config.yaml
n_layer: 12
rope_fraction: 1.0
warmup_steps: 200
final_lr_fraction: 0.03
batch_tokens: [65536, 131072, 262144]
steps: 5894
dataset: "wikipedia_en"
Each number is 128 + 24 x the weight over its row's rms, rounded and kept within 0 to 255. Layers, rows and columns count from 0. Numbers have three digits each. The size before them is the row's rms in percent of the matrix's.

# layer 8 MLP gate, 1344x512, rms 0.105, rows 569-585, columns 384-511
109:135153087117125109136124123109117109101125161136155146178152122128103120156146142112107137135124083116135168154128096115111102085064115113147143155099122115122166137136121151091135111138147097131152134154129143153157137121119119187126124156097110135127084116113112157135083137189140120128109109134154162130146087176109145140132128119133143151124121134154181151107138101091097092159109
088:116071112143143130099111130178117147146133091116133150163151116135183111110153128087166128086114109107103091168122144135095149146125112164146133099076149135137148145119111129143105150099133121124080133148139104138137122123127071088151117104118133156161123100131121114187141099178159095145109123138083135163150095139171115140104156096101128109167128147127164127144124117099109129148125
098:175110089137101130121117123173144141111146130152097121141128137115093203124130122099104122096117160138165093068135139108182172150126124170102122133126086112149134149094123124132114185155111088127129126129146116104124103138084110104128160092151106133144100150129122114115111169142131157147145150087162145147166117131114156115098118114098089165129149125103131145139068098161144127089083
097:119083123158129114136094133124176158125135177107131114088119122099148145119095143110121179110136150144094126130113152148155134141132136122128087095114134167131138119153133159140104155137168125090136108127072139102158116128112165127131114139157155127114136121106140099141094132211143148165118117134119099079129107121127148128132103104134136152143095118131142146098108131126096164132146
098:121148114167131116141097137128151099150121071150153108112126127138137174163103129147103170106108108111131149134118122141089108132126127118132134142078175117161101091164158148091145123103146143148136135156120126120082084096105168133128126125133169113143120157112088150098126109134131176101113137138160138094131131156129094120132140133138133127127122121159138099152171124100137148142166
097:132167132120129130121119114103115109116102140119125126149128171135133150077150096114110121130078066148182137125146124100139141110167101152097138136134143156108100153110119120132111103139081127126154133081117094104097135127145076170108101165112143143123136116102132110151107125180105121117138151128117132129135163124139125117100146127169107153109122117160145115127105137156126142110124
108:123143111169132133117142091126126107132141141085105103155156122171113132104127127107149115109129087161096119127155080167131145159128100099128166099140120121161126122160125155110180092130100147161156136158112127147109135119102122118137131143162147124122133122141104111147118092090100130133131147099196133177126098116114132155130131174145133171139109181174118186104137116135160093100124
104:156140198138136132137142086097107090123123120084135170120158105102130148103166114117139117104119095097159111146123135159124109114110137095119107124127116101146152130153118095142158088117159109169115138171140146142135129150185106117125112114151120113097155089137149116146119091138123129157122100094085136126106125187129130112130145116106114122089095108158154148164115127145107132139113
092:109106126125138113123113123138201148100114184145101127118077183092148140115150079149145156134091122104118140143104147187123102108126126104142146109101116141146114137138119117124123129121176139102140139135125114196114175128072127123120117171139110068088153092122127123125129142114097138116139125086155138111123137107145165106107119158099107103131088131103128094106173118126157127130122
102:113135110151155089145103099145129130095102167144117151155142112098119103119104153127140112145135110137112153153126104083097128158162146153106154121106115108169128131144139125143100129083107105166127083145142094168157137072131132138108142114144138153106121128115109158109110121143132131125155143083130120168086137115118131141138123088119120172128090116115125163075108119117150136104142
102:136186145162141111140131123132155123090153138112142124133102170130130113124124101140119146174145125141129116113140105112128155121094152102146112129123140160143126148141100098088123153116134152108139119134101107110134133161114194164121135130091131103096084114115096088125097105154103163154065183152171121080119123135104142101133151158148102123113121137172127181154154104088137107123104
097:146091148163106110107110142114139130129087119119118104120143090154094130137122154134092094132125169164097124137119136107149124148159136132093102121107141134151121153110075095122109129120129104145108134127118178116116130131165141162142154138115098121156123090099119107116149113116074135166087137148167178131146154143163118180151124104160149141101184133172094081108126099112139073114115
093:161121109153143119159105107115102098111174119163102102122104182112138163160142135162167166117092123119131177113130138119149116159088155150099158169152136129097071153157141128108162101102122161147128128123122121127184178090139147130092157080121100163131146150138151145138110154123105125140145141152114174151115138098151111119088148121116106146139095146141125122128134106141128130081097
104:152130119170090107131131070124149130118175132157062142147124129136132107136124086160107105107101124096098112120121119099141139176147088122138126152123117137148111131154130146119092138131094129105133126155138096120138164098128120150107149056061132152130086163125132129132114106163118135080140127106111160099100152137131147107113087151114098130107162143134156130088128107138138115128083
099:125098090155110148132109125132130177096169137119108102117120159141142107093104156115107135108107125160092093146151111184104125139150101142111116084130128102139122133122127073144137121100115120140112110136140104148130164132092130101115134159145144144108107095091125127130106077067127145135099119101140147147115099128097124139116106118086108183138165162074132070117119117106133123125126
088:106115117155137158131087101115108078127110131149151142107167142097149121106180133153080138138115082135153144100149158138065141115122115136170145105131124129156165126101124067128139131143124126159095126135194115121111113091143110131115124124140113067137095131080162128089158148153085125046111098125121148145117109089145144099112137130135156131123107122072136147139180156166148130124113
100:140069137099098131145157133132152082126111148122173089105138094122141106132093126097123107147084109088124132142119119148153146123115127096162138118102167152145078140089148138130115125104142147139137147183106142118134088101164143092108120107143151116079105114146148114083154134153145099102141074089136144132111143175109075116146135124131160144090133116117161134123136101110127110141109
# layer 8 MLP up, 1344x512, rms 0.114, rows 569-585, columns 384-511
107:111135112112089111160124100114132139171130123135133133129104115123124132089132113094134163169122133130129116144126153163143108135137125114152106152138125109153120101105143172103073132104129144133110157173162149124118105109120108118151119153095070086163088146148146099179124143140100141112123174130147147112129147135128147130130128104136140187127132098115120128121102170175131110136119
089:140114092163115081137109110108122143156169093151144144144135102106164092136175148103139136090107131128117122185157136142121105150171125188134112127105113114121123134083094111154119137089113149113153124130146141110136098150122140091126136143162151132101109143112134144118155119186090109133113127126131118165140109156132122124123121095099166122160124124155107104155124124146128120116120
098:105095111136162117158144136115129137097103123098145119090120153124126154184120159120180137121143116117117125125154118188090087122190142103106113123126119136091105130118116070117136122100100138113103154125129148070122116119098081123146166148128136158139124132160107143116201115111119108139109154143101130110160126145120121143123135108128133114159132129103052120129116128104137118160115
098:139128118168123116173130153120172122123136100135172164099125116119109113153118139103138150155153140116129134134201114092094119137097113133145104091095124106127137141139122165117136131142147135131129114105148118138124143118104124123094135118156139146155088110137138116090143124101091134142118107075153115102111161130119116114167083108150119140123073095103162150098143159035136167132129
094:140080095141108141130153120162137102116162129101115147079137124144119179133153145130108096158125101130134161122160144125151105111119090126125138127182113137167135120074109068122104119082076120089132057120184132166110104142138134119124097150139167101154125134114121149156142113129088177099182139144169111114117130142131084166174121116165142129138159085120143122121123130155116122132095
093:063120164137083140084144092132121161098142122113140174104132146131138116090094140156082138122125156132126115121122105176071117143101157141129123137128113165097135143135142130157168101162168145115121127179142126141120112167090124121139123127143125129123085139110125122126122156133152136153078110112097130113126143125172097093110155146116129088109163166141129134115120152158124139179126
112:123141120160111140117122099087138168159195123145145166125178152079124114134114124114116130108151160128143145152150146117109130121183137130114120120109162135114115103088102125129125127147120158118134112135149114131151125126096180116112131103081053116125135173135103133121135140139152152112158121139119135126119141095089141151141167135076133130111099119094102146176116109103141175128146
101:162111121121140166120115117117153148119123149097131130136165109130143121117110120079129120163092152118108115118100173141122126112094141146127120154138078146164117115122153132121145082109116150183078136166112103140123125113131122137149035125155134092121183133114170145104134099105106125105094137125112160100150123124108102159135119101131122145093152100159107135110101132184150128152144
095:147117096101119137136115117152144154151151124111119123139172099179092132148115099106112123128146141126102124177091111102136132115172136089134113143105110118097156149121159122157131116120140123124145115143125148172128151127147152198094138089150119146122145134081146139125153124104131156104081164099113120146139121117109155149141147139164168125124171124146095151103139107150123129143162
103:113145086148139129137162127133097111141111187118087095110109155139161139144145127145145118116119136133121140134106139164112144112106162138119093148122109131149140116128125141120103169077097107102127129141070128175152088147103109159156125110098103126101141115125131155168142163068173143118095120099127125149122087136111142164156126106153159139091140099139103135086150117131137114118092
101:148115125149079175128122137159145108117170164131111140136112094107134157116119147127109165097131107140134123116123134149138134145159132147120149146185141090145111109152118148128165153127076109130115128138163127113127165156112092107139149127181156200125173119136130154111166153118128158168140086128153153144146153106107138175138133135134165122108109141073115137121140182167131138109132
093:134151094161119101164131098091114122121159130124180122127133129122128108153160139074117152198119115146154104141096075140150137122116106124177138094136100120126133128145163083093139123142113145144130153121146116137157131111098157134121152112123144104137059118143124110172107172096170110112130156084141135158124122123115102060108126138120143062111109127110144121096136150091161116175135
090:112123115131136130160085147145103089156136153122140106106114141173116130123133125149172132140099157101126098132169166117141095118140145162125110151143109151114121131151132103103170103158165098141104073140122173068141115094120124183082116100085147131101113152170141100125081142114136109136142130120129121150113119174144145124120044101129160150134124112096128076091162101120116095187172
102:181120129103156104157135144129142059138142159184109114124145124193157145112151131145123135163141069135126156111122139157084111125121115126145121099120109162102094140112111145166128111156167104148168177155109122097168126129142094165130129126140115139096149161116137162142136112065117155114080125109168092130086156128149112154146138101130158105149138095131115110107160111116125172114112
104:113133161110122146120127160096103160145093137113101142118089118136116127128119113114088116146152122134119125158141131184168168147105148144158122110110118085128128118129162161111118162148090142118132122109127156165164123118124127110155123140157138129161132081129138125127135168153093157130103114143147135157132085140136128151129099110130095134153130154131104132083131142088088135110113
091:147133069136123148146132126129123151110096134121104126133109146123124104119158115101131108121086084091124120109150165141149090128141099136132154131161145116118137093118142162118128119162094077119096140158124098094129119133073165168127124113139127202145140159125139133127150176130134100144136109151129119157142112146064070160160132112148125114156163117154118105128132088107081097135140
100:147127123158048114124166102119129113132156177152145166080146151146108123146114095103126148169080076140109167124124122128145150083128135120135131098110136120133117106084129141141159100094139191134096174144095165152136134123163153099118095088143159116102128133117130121129130137131145109106087123134146124115108109147083137093116145097149109158123127138092111103156119094156157090150117
# layer 8 MLP down (transposed), 1344x512, rms 0.0284, rows 569-585, columns 384-511
103:140177124113188130161113143118125096153162115142127116132094112128121165129122097107117095166108127108092152179131144135147125112125149075125131126134130160177159196146149132111132145132125125118089140125164136078078159164166103104116104145116115136135091107115097095137130128073114132147143164086088113140154146152145163119166101136138122118115104112099143178119151138108133139146115
121:149162144134134131086134131118160125140134128099117083138085154119127148116123147116156106113145121155097111145092108164166116153138128142137137111129141179137123168129159126114125173175141135133142178111147114130140159130104125153096179122095108137117133154102132076181104116151126147136136147129068132119158131165087090136107104177138107133138110110088079129143110151116179118167105
091:095149119097154103157116142135111104114101098150141109134093103135104100151116079146163148130128126126120168124144129132119154090077127140130156141099115076134127131148123169123159115114124160211108127132143116141136133126083118139127106153157140137119132146128122169146129086189127119153139096148100094112128106149145101169137135168145159161118125121120139178145136148161132122122128
100:125115091111145155136120141110097126127154125127131080159135094084087123128142155111114133106180111122125121100125133159127149133143109093167122122131141140175141098118110135104092120138106116091121121119119104104131116127133132121107115165127058095114101107171120127121101140046153149131139143156137082113171148139121161136129071129141117081133114143115134112141084123143123143167184
104:107129090152171130118098123119141148128154139132178090123121133148120109129107182158128154119124173169139123141105126136122123135117135120135099126120197151154126101094141154118138130116153145125111156148160128082122154114112099107142124142127143109092114103145150108131163135086121141108150113181111142102097180123115109125145162106130120164175119102109140144138140184084128142098142
098:120137154096135110106151119108124119088148110105160133135160108122170121103166071030103139129142099164143126120102139127153112154148089181154120163090162112158129095112148137163113146123126114123150177137089138116156132134152121170097109122159101173134134126133080106120107068131141139171123102084099122124129147141153134128166136118160072103126108074157122122136109111151077138136122
100:126110169146119109122126138117116159159135154127120132126109133123132168099121143144173095172105173125160165139119123115165136144100157146125126117122113129112097135123116099134066112157102147113171143130084095181153129120145129147128122154092124127142108151100120136131156103151123150154114147188086143132136086119117148128115132122129084162133117108100162093106116122133111084130127
109:147152101132148151115146122100122159078164125091147099103141128111116113153090113160156139174115096118118105130139122105115156152147115091134068142139142114142091111146140140136132165151112136099130041121108078120093135128103156145120096076159120111104113167121137093120113113120117186106148110118161140135156140122108147140162088136184129144131112125160126168113120128123103133142100
100:171094160137155095132102082107116112149121110150120098083094139092124106100092136132165101118112127136128129116155116128139143175124121116179120169145108150099138149087116097124127149111146090110113134129123133101120117152132126153154132141124117115137131075115103151129098087141125117123123110136105090134113134151119085119168149071092109144125124106103129117082118144142073131131099
101:111187126144154132133163089156098100112156133148114113092134134068116121117099150085087090113106111124183185111132084170129144110134116131127162100166154125149075145127113120128148105134110119136085104135153108112123113151143169100126148118169151135118121117105127122124135122125114117111075150127093153105105123087114089131135163130157116142153150097155111162131135143121107150108122
108:146148135135141144087096133115081124125141153120138124114119120129148145144130091108101054130138108162146118105171124125108122118119124107127112123172172121140122091149145127120153081107105168130130108079089101152132191107130113081142139123154137093165112105163143126180119105172125107104140111096137117155125120146096103126102155122145088139154166099116119105108161122113196103127134
094:161121124141131165113149082124133139134104104157194146116113130119104138161127049155153166112158132168129132145103144097145143139126124150148115154137129125155129106138141127129117124108110112103108077117128160105156117143117123134146134150114133141170155103156178096096158101115132129144139109129162125095145116122125080102123158163114141153089149125154115142122165182173129130126158
101:155094133112112139131154155133095137168150134141126184134111125097113109111153209141125121145148102103102149176138139140093142144112099071132113116085165118133138153118159132128118118130145105119100112141106181159119152098135152141123152098093110137139130168097107104167139123203167107108153131136120167102090119125144103168133136131148148141153151150137112144141130116112122113138115
096:171128156138086092153107150120142129143130140112133156081127137143128122147125130175121148121143104116105124116115156114131119170139096124100132164128127141168122110183075133072171123147178153080100137117146148101167133108113130149118177104162160110124110143115146107114157159069160125123140118110142128160185153121112124136127140133085135092126125122164106121128129122145125114114086
102:161119160090149146116165135107119125136185153129139151100144097120110096106124158096139116108124103086106145135107141144136109115146142158069188157055161139142162119137088137112119132123107174114129102129137120128093143150160158088152076099133164115122138103154130103130126128146098115141111122094085140104080133127084176136125096144123129110105152156158123112117140152107153161145153
088:160113185105131121145162117136158116118115124111115115100124099119112108093138130114160140138114079128163116138113110077101147099139137117112137115118123107148113154146138088163114160129118119092091123142101107111124174138151102094107144153145117106152161134124145125141158161177112094087180132126109131114123141158105129112118128140157129093131129156121126145141134117087167121113116
113:079108118141148151146138121091089148121112123123114099132168095139125110138133151136152136129149114077108136104148144120146103143109154100132129093133131142142105118126123153125151155107128135132148117103134133133135140127143149151113107127135113092092136136125121120139157158100119093170161124142139114142124121176110159107139143144160139141105134123082130080142128144131086094135155